Weights of a small GPT-style language model, trained from scratch on English Wikipedia.
Architecture: no biases in attention or MLP, untied embeddings.
Each number is 128 + 24 x the weight over its row's rms, rounded and kept within 0 to 255. Layers, rows and columns count from 0. Numbers have three digits each. The size before them is the row's rms in percent of the matrix's.

# gate: layer 8 MLP gate, 768x384, rms 0.0846, rows 740-767, columns 320-383
# up: layer 8 MLP up, 768x384, rms 0.0883, rows 740-767, columns 320-383
# down: layer 8 MLP down (transposed), 768x384, rms 0.057, rows 740-767, columns 320-383
gate740 103:087152113134119153152133126120146119156136131156128140158171130155121124108136121113170135115119095112152154143167138147160131127142095165134109107146135097173112171142188162159143143109126118
up740 105:129114134057105146154118161101094104130122147129154106134113097120137101146138140137131153168081143137097171137155126163134135114128157080133122153130102142111128150157160109135115159132107130
down740 100:105190150135097111081147127096126151127141161104114085132110159146107150140131149096139130132108114134106103154105119155149123138156094133142141157119151134104139091174102146156125139133110146
gate741 095:143127097121199158086132105150159112139175169117087112156143107160135139117114156120120155105100135145102140117126128106120173121106113134133098155128144141175166134099139132108155156136139111
up741 094:123104151120146144156110139107122146108144128145119155170089137141103126139090124150097140121107142088123109127091078117139090126148098075127152101122154121108126103151137156142072106129171123
down741 099:124121114144066140116110190129151105170083126109133098125103138134119152119145170130172101122153135150130149136151115101111088142106150163133116123164116184079087142128137121154138079132122134
gate742 098:129144141131136124068121097153132129139091123110119145132086097131167126161116099115121134132133094169120138138143144097114152114146149141122136145121131122136149127135154092110097095154136133
up742 101:154171139093138137122149144128126097117153138112116168099121161104149115090126130164125137136083133113122082122102115099120139170102105144118097089113146103134161122118109083120127133091138165
down742 097:108114098117159127139134175125140135112165143115149174134111113089130141129137097124133106113132122132129125179128134124150114154121099140139183186143133145146153123147100140107134138145140120
gate743 101:175120124117126116095086127103163111091144148124107136093157150136168114125150154140149150113149149151148092154113122140125140145137152144074157103148120059110129173076125137101146089121122107
up743 101:073102146132159144108113131114153108130120119164122165128120052123122124115144152093078110096125148102142109144127117115154150116119094148114133128125185145145131111129120141139102117138113129
down743 102:104132144156106126157205130136148129112122087122137171161103122124130112155098136125137112128106146129137127135065131121139141131160131124107142103146126142148147147097134132094158139171091137
gate744 096:154110149153125112120143111131126118092149129096141148141144095151130116129136106101159185146127088126099127049126155103121110162094136122162113148087117192126133150093100168148146178155131156
up744 097:110120171146117152143169117144160144120141128123139116119141145138127122133117129140135110147146117095116121154128145128131133124086150117127139102136110128138143103138127112180138167104128157
down744 097:145121115123120119108094102151128110117120132130133101114116132125143072121092087114158123105116123100171100149156124121176171146093096143132122108135089126162150149136128126108147127147145093
gate745 099:075118131084144117123186117124107111125152143160093102115153118126105081143118151112134154104155156148138145111108113134139141136057119146136088151159105169111147103152110160120081149111125111
up745 096:101099070129110111141160102152100149121138125134105128122111142186126172100107121130175113169127164111095116122141102128128155164109125111114122115136163150119130094144177120142165148133122082
down745 099:126117128106153103131119176113156070119094118149109178125133144106109128117124164093074132127130143109139132099097146177145157131093121142103111150153136119129123131111124111150131134129109130
gate746 104:154124155097103160086174117120121110147111178104088124125160139086100085117120135090117143143145129103150106103169089126137139134126071093128078089107143167089071132092110113130122111144133117
up746 099:098158141131140111168114094090139117090094110114132151138175120177090164117140113098143128150122117101151118116133116168113135114099143133093112130103138139129108130134111137133107132108137121
down746 100:127121136110174123166162112110152090135136081081107136112112126123159147137157122116132130107116123123132074144122077140148106105170153119132097111190117117138101161124150098161125140130123154
gate747 115:155118140136150118116158144106174132142172150129100143092121098098085125147139128143105135152129106163146081161142084110139181127128103134158070130157133101140176155130106137115103187145129102
up747 107:112176184131157114155121113060161118122150110176134122136086109072110136135129120110118110137095113126101109137119128116182107156159074081189118143108118144196099096158161113113143133120093137
down747 102:143105129110066126129134164146101127177124119148137105107127175148122162149145144139198089153170131131135152135105109109150088124139154129138157120142127131100127148138131147114100126114123122
gate748 099:120137099088164172102129106085124115189157086114100123119115179132138118150084117151095120121166126090142169113137146153114128108138118171177127145145158103079162138097109110147187175122081129
up748 099:157109177111138101129125143135123208110111096146160151080089162143107072125120188152121095127121113076144124154132160148092120164127078083075106155161149086075175126136151169136183118124090123
down748 101:143145152131125127153098110134137133127182133132094155123131108172141129166138135142108093121103125108117146117121102118134101113116073119126101140089105070130119145094108158148101135139159106
gate749 096:114120097101157147079172160144119157120108147119129113116132124132142128118095095091091108122087152137093129105143091121141099139110147123120093165117103140157132117159146142124164109111092112
up749 094:135107118126087139169129136136081131119134141142138133130148122113077120072168114130137126147165105092122096127092146105115135084127061159101110149142144105093132104110098103122114140081137127
down749 094:094057117104133140182157112162103148130146074108118093108125147162139114127130199136143144152147138130105139127131152127162138111115143092153117110119086134129144185126137157109120141135090118
gate750 104:163134102152083119091112121120154165120113123147145129126152109155121098127163170159187127135108106147167158084175137117147142100153114147110125095116120122082161093130101144130128106122132140
up750 095:109071140170130140110136125129136146088161135097125127192141125130080158106114132141095151120130134139163129128163102109147170164150123120093125121162109150162152111148167077104144136135124139
down750 098:132145118096138136161156159164153097132131170107096108135128195106107126072129152130124109080139123154135103114119128141120135102174165089146080140130153164148123108121161136136154142120114096
gate751 102:142148171139117118128145101113080115114148129110111094100136096153093154136161138140139132155119123153124146106140093125116148109100140156121105096084118077145133107141171115171132119173094103
up751 098:183135133113116167130119157094141159166128145154110135128119111121143143123114074169123123103122100147132141106138128123113127123151126143126122121155155144070169118158137126128113128127131115
down751 102:097121128117175116165141148106140115161096156128124124126124157154094128099130119127141146139166141132144165177159129124135122162091123122146120118178119121085131093148120116119135091134158137
gate752 103:129130129195130154139095103125091126114175128160129155113163129140133137081109109126133128134139128139147104104101167157147120174131107087084125085114132145085122107150101188138099141114106117
up752 104:117156149116144135125148114126134108167101155099171123134091134140120058148139172095111132114135130106095106105185130093126100091051153143132117114108092138104131142121121133162115134110131124
down752 101:139174125140088138092130118112112110128154104125160120126171098184132164142110128098124164097107110184149107125079138127152126145129143142136124123114155120125133100143107141084118121112112082
gate753 100:098160098146140102121105106116138135071110127152132103112161133115140103148086119086155119088124105124097146132111150132115151141109124103133116098109114112129136107137123175122093156123090099
up753 102:154102135090089127167119130135160137120151176143129147135141148130140133147128071122119142067134157134108146125126139178167128165130076141088158147106123132141100131125124158159132089070133125
down753 104:137109120142114157149102110135104138128157150150139171162153154143153163160145146142123122105115159097124145150097148127157118070122105195096151137123116142130146135142129129148131109137121078
gate754 103:178134084135143107101065130113141131133101139142124135112126119097148119138113150134121157148109116138164137157143130128137151062120123151159134177129124106142130139083149136135125124140090099
up754 102:105124130106129162123095101100130153107142092122127098106156128117123112079120112130147134122125115131177129105136127106111142081126109116171127103107144140092130126139138126119122168096150150
down754 101:144122114066127119144178165165122142095165111127174118176173147117112147081114116127140131163090124145070160076142127118179126165161125134130100175108136127095151044125123150117161161147114118
gate755 099:134105160128124116116139125143130147133128115126116145147101133087085133145080138141113130159145126119131102139120113149081175131120086112147141150097084131085128102139144137128119103119116120
up755 101:191152137118171153122146121153164087117134146093189140121136169114124141104133160133115163131119104120115129128108165136149145128139129144118134066127159097049156103136117115140139111112121131
down755 102:123136135105094138160146127145145078104100142155109154129131112119086157167125111122125078158093092108091088104122128111121154126157135097131122139143136147137080147115078144160143154093152105
gate756 098:152124107104116111094088105143130119144132140139138140148105153107127169127088140116090112156170141144132124167139159111142078129117126144087135110105148084138115106145155115136104112098154148
up756 095:141115166147122143100085126155097134088141114118105051115146124147100132136132089105113135113134135122165070105111154068087143134134122136104093157166113099130081129147081116117156141128113119
down756 098:100117141123148153114145152130122165136085128146122149124140115156126163098101100149143122133132072159129169154105139116096115142158133061119105094127100129160092136201137144120124110123111122
gate757 099:142122104119145155115150136138157127147090151157131143105127139088123122133133133167077111134155121108140099136126120122121104077118102107145137174104143163128127166096128127076127132123114139
up757 104:100156126107138130119169135149110119115117150105129142130106158097115111105162118189142105134153166135112172097177136102141128122128130123120130161163123111141122159170108094155125103165131116
down757 098:156124120144163131132133103093155103162116136137101041120088094127160113138110146117149120113131159114148114129129091071094122132121098147133098122131110149082148166097119105125106114139152116
gate758 103:132184081133157099112132135129086129142120122170146155162140160176139119146166125093120128112143177156167104180144128149142129110139112120135145149136117154124149093157122161153143129136123110
up758 104:101080121150121150123153194108118087161163153148139123131136132134139118135123148164169137125118147128134144136119117118179156136136118147124138134116100126154090147146154118140151073145136128
down758 104:149115154143110119173148107110092145132151073147100141118149142124159141066104186151148115112149142125120138109116086086126126087145154158143107118189069138099140108086111125120142148126149115
gate759 099:147166150130118104131106087142132125095149114098171105105138098124198139150132144113091102101138109134149125171129113120120154112129102100128090162152119116126123124177161111148103125173119097
up759 102:144135151134132116081119147111144122112095089103148121165102136125135114113126146129075146108096061115110105152120117076137151116132155093096123108121119148138138114142153180170130155110110101
down759 101:136157139142140167101127129099093153156141113116138173115167130111143161142109076155151106120141115168165080123125125144089106133119092150160157096091159122113141150140161119130109169138122111
gate760 100:124167113113117146123152132106131164158124186128138145085110135164127111096098133126109129124120150140148091118127068151124120128111148140070139115131093104148146146146105161134163144160160104
up760 105:159115117090119154139147072107143120126168135110117142120145149108149116125084158149128188172124179107160065167136143094167149161158091155122154123123191124150167195140136136101127131138127130
down760 104:137126082119164132143138129127180150176133127078116080131144097128110129093134099104112103169158119178156127141142109123099096079136111138153118137126099142112145131172147085127144114137110129
gate761 108:095090128135165133108107126132099108134131126131106114113138116118079111109116115109117112129148102110156145125156133151134106104124124132158113133166115129188131103148109158144129200119145126
up761 101:152122165130146114120164139122116142118098196100165149088156182199110138145092091079111106149141123128159187094130141075103130138098160140143096128121143152155184132148115185122128144169144106
down761 101:130146140086126111096135153188114133175114113158133148133179126116148168135127118123157182081148111127132155164119157156091138124099174131129124120189130117170097130142132171126098151132128116
gate762 105:140121074138120122161100100189142166123111130113159123117139166142114095113128126124172092121153155112149145151110091178133154126166099109155193099170131121107131123142131102129137156097115150
up762 102:164130120141131119117120122167111124124131120125088101127133132061112084144162121121166074116126167115156112163134147171114098140148154070167116096081106153165119117100111092131169119098129154
down762 099:096105110145123099080137084130148127115161134134093097136140143111125096093129141128122152130084094173121134132125127126155140167137104117145155140123114110115105139087134138082124111116154128
gate763 101:103146154184128124122137137158085133106149103148138150124131126123140150134159118145120150159145127136105157117129104124141113112110141127106132130151099174128105157139155077146125167107166097
up763 101:144128110088118145110109086119122136129075152151154151129135115143124112098159152170115129130113105146135128106138154121141096156168108108131146102113060119083191110123135172152165177135154149
down763 102:138109144113118136155094101130124146131142112183152124185132140137145110134128177149102103152093099085175126110142096095143191121146129134132120138123138115116140127099159127134145102138154092
gate764 095:152129106128160106075142117127149136173111121134138150120098122127093140174108104127169157120133127125118141109137119144101090132110168140109133140169116133109168130124119135130124147107174144
up764 092:123119128120127105146133132107128152100083087116097156151138095158138147151114079095105114144108090102123090143118108124120098127167180082085147137094148138124124185113099133106155115126116147
down764 094:137167162142127156131127130106173140111137117114129170096104140142162139141111096134108162141148140102129153129148110136110137103098103114129157129115126118118139128147161129110120147129117126
gate765 099:159151132176135126127135167123154129155137144144068098128114122151164170086164127088127115148137148134123128112097120144116136085123149146094123132113165132122096117125133122149138143115139147
up765 096:137133104123120089205131104151103144104119117134125144148124153089153147141157113118100137138178081134152127117117116159123087155146128124185134081131119123121061128127085123087114133117129115
down765 097:111118126092118157090137143152154156147135091110121152179155136114096122073149154137103155113121161121122132098135122142149114099119157102143113117164111110122129130128143117086132081132096117
gate766 106:137148130106140160062170135163136099141127170129111097119148120128136158099152085081171098107097110115128093116121147154136104162119065107155150130159086133126067160123104124133143118172089125
up766 107:175168120109111153161123131107114106120158099142142065157130177132155133136126098174123117096192108135142123141124078140145101105098103148145149142151155151110163143162141147136124101105111126
down766 106:104125112153127132133148077099137136115088106097149094158080134124158128134131142147107162121147115139130104123165101100160165098134136180109174093150185117136105121148143146126093148110159152
gate767 104:151116136127082130125128140098138102136147138154119083174152132120102097114118150110148108120143091132120154098132131151140151110120116107103126138106126124149130144143154147114175143144165166
up767 102:136066118123137117113126116103114150144120090137131138088170116159133137167177163145161083120156099097145126138177129104116116128122147119145172128156085161173110112112095119128112137107140144
down767 106:112146152146145137140131083102136110145153140122127108098113146139107101128127105141161079137123138145158150107097098140159158153136156082145138158099135112144149124106143104108094184148107132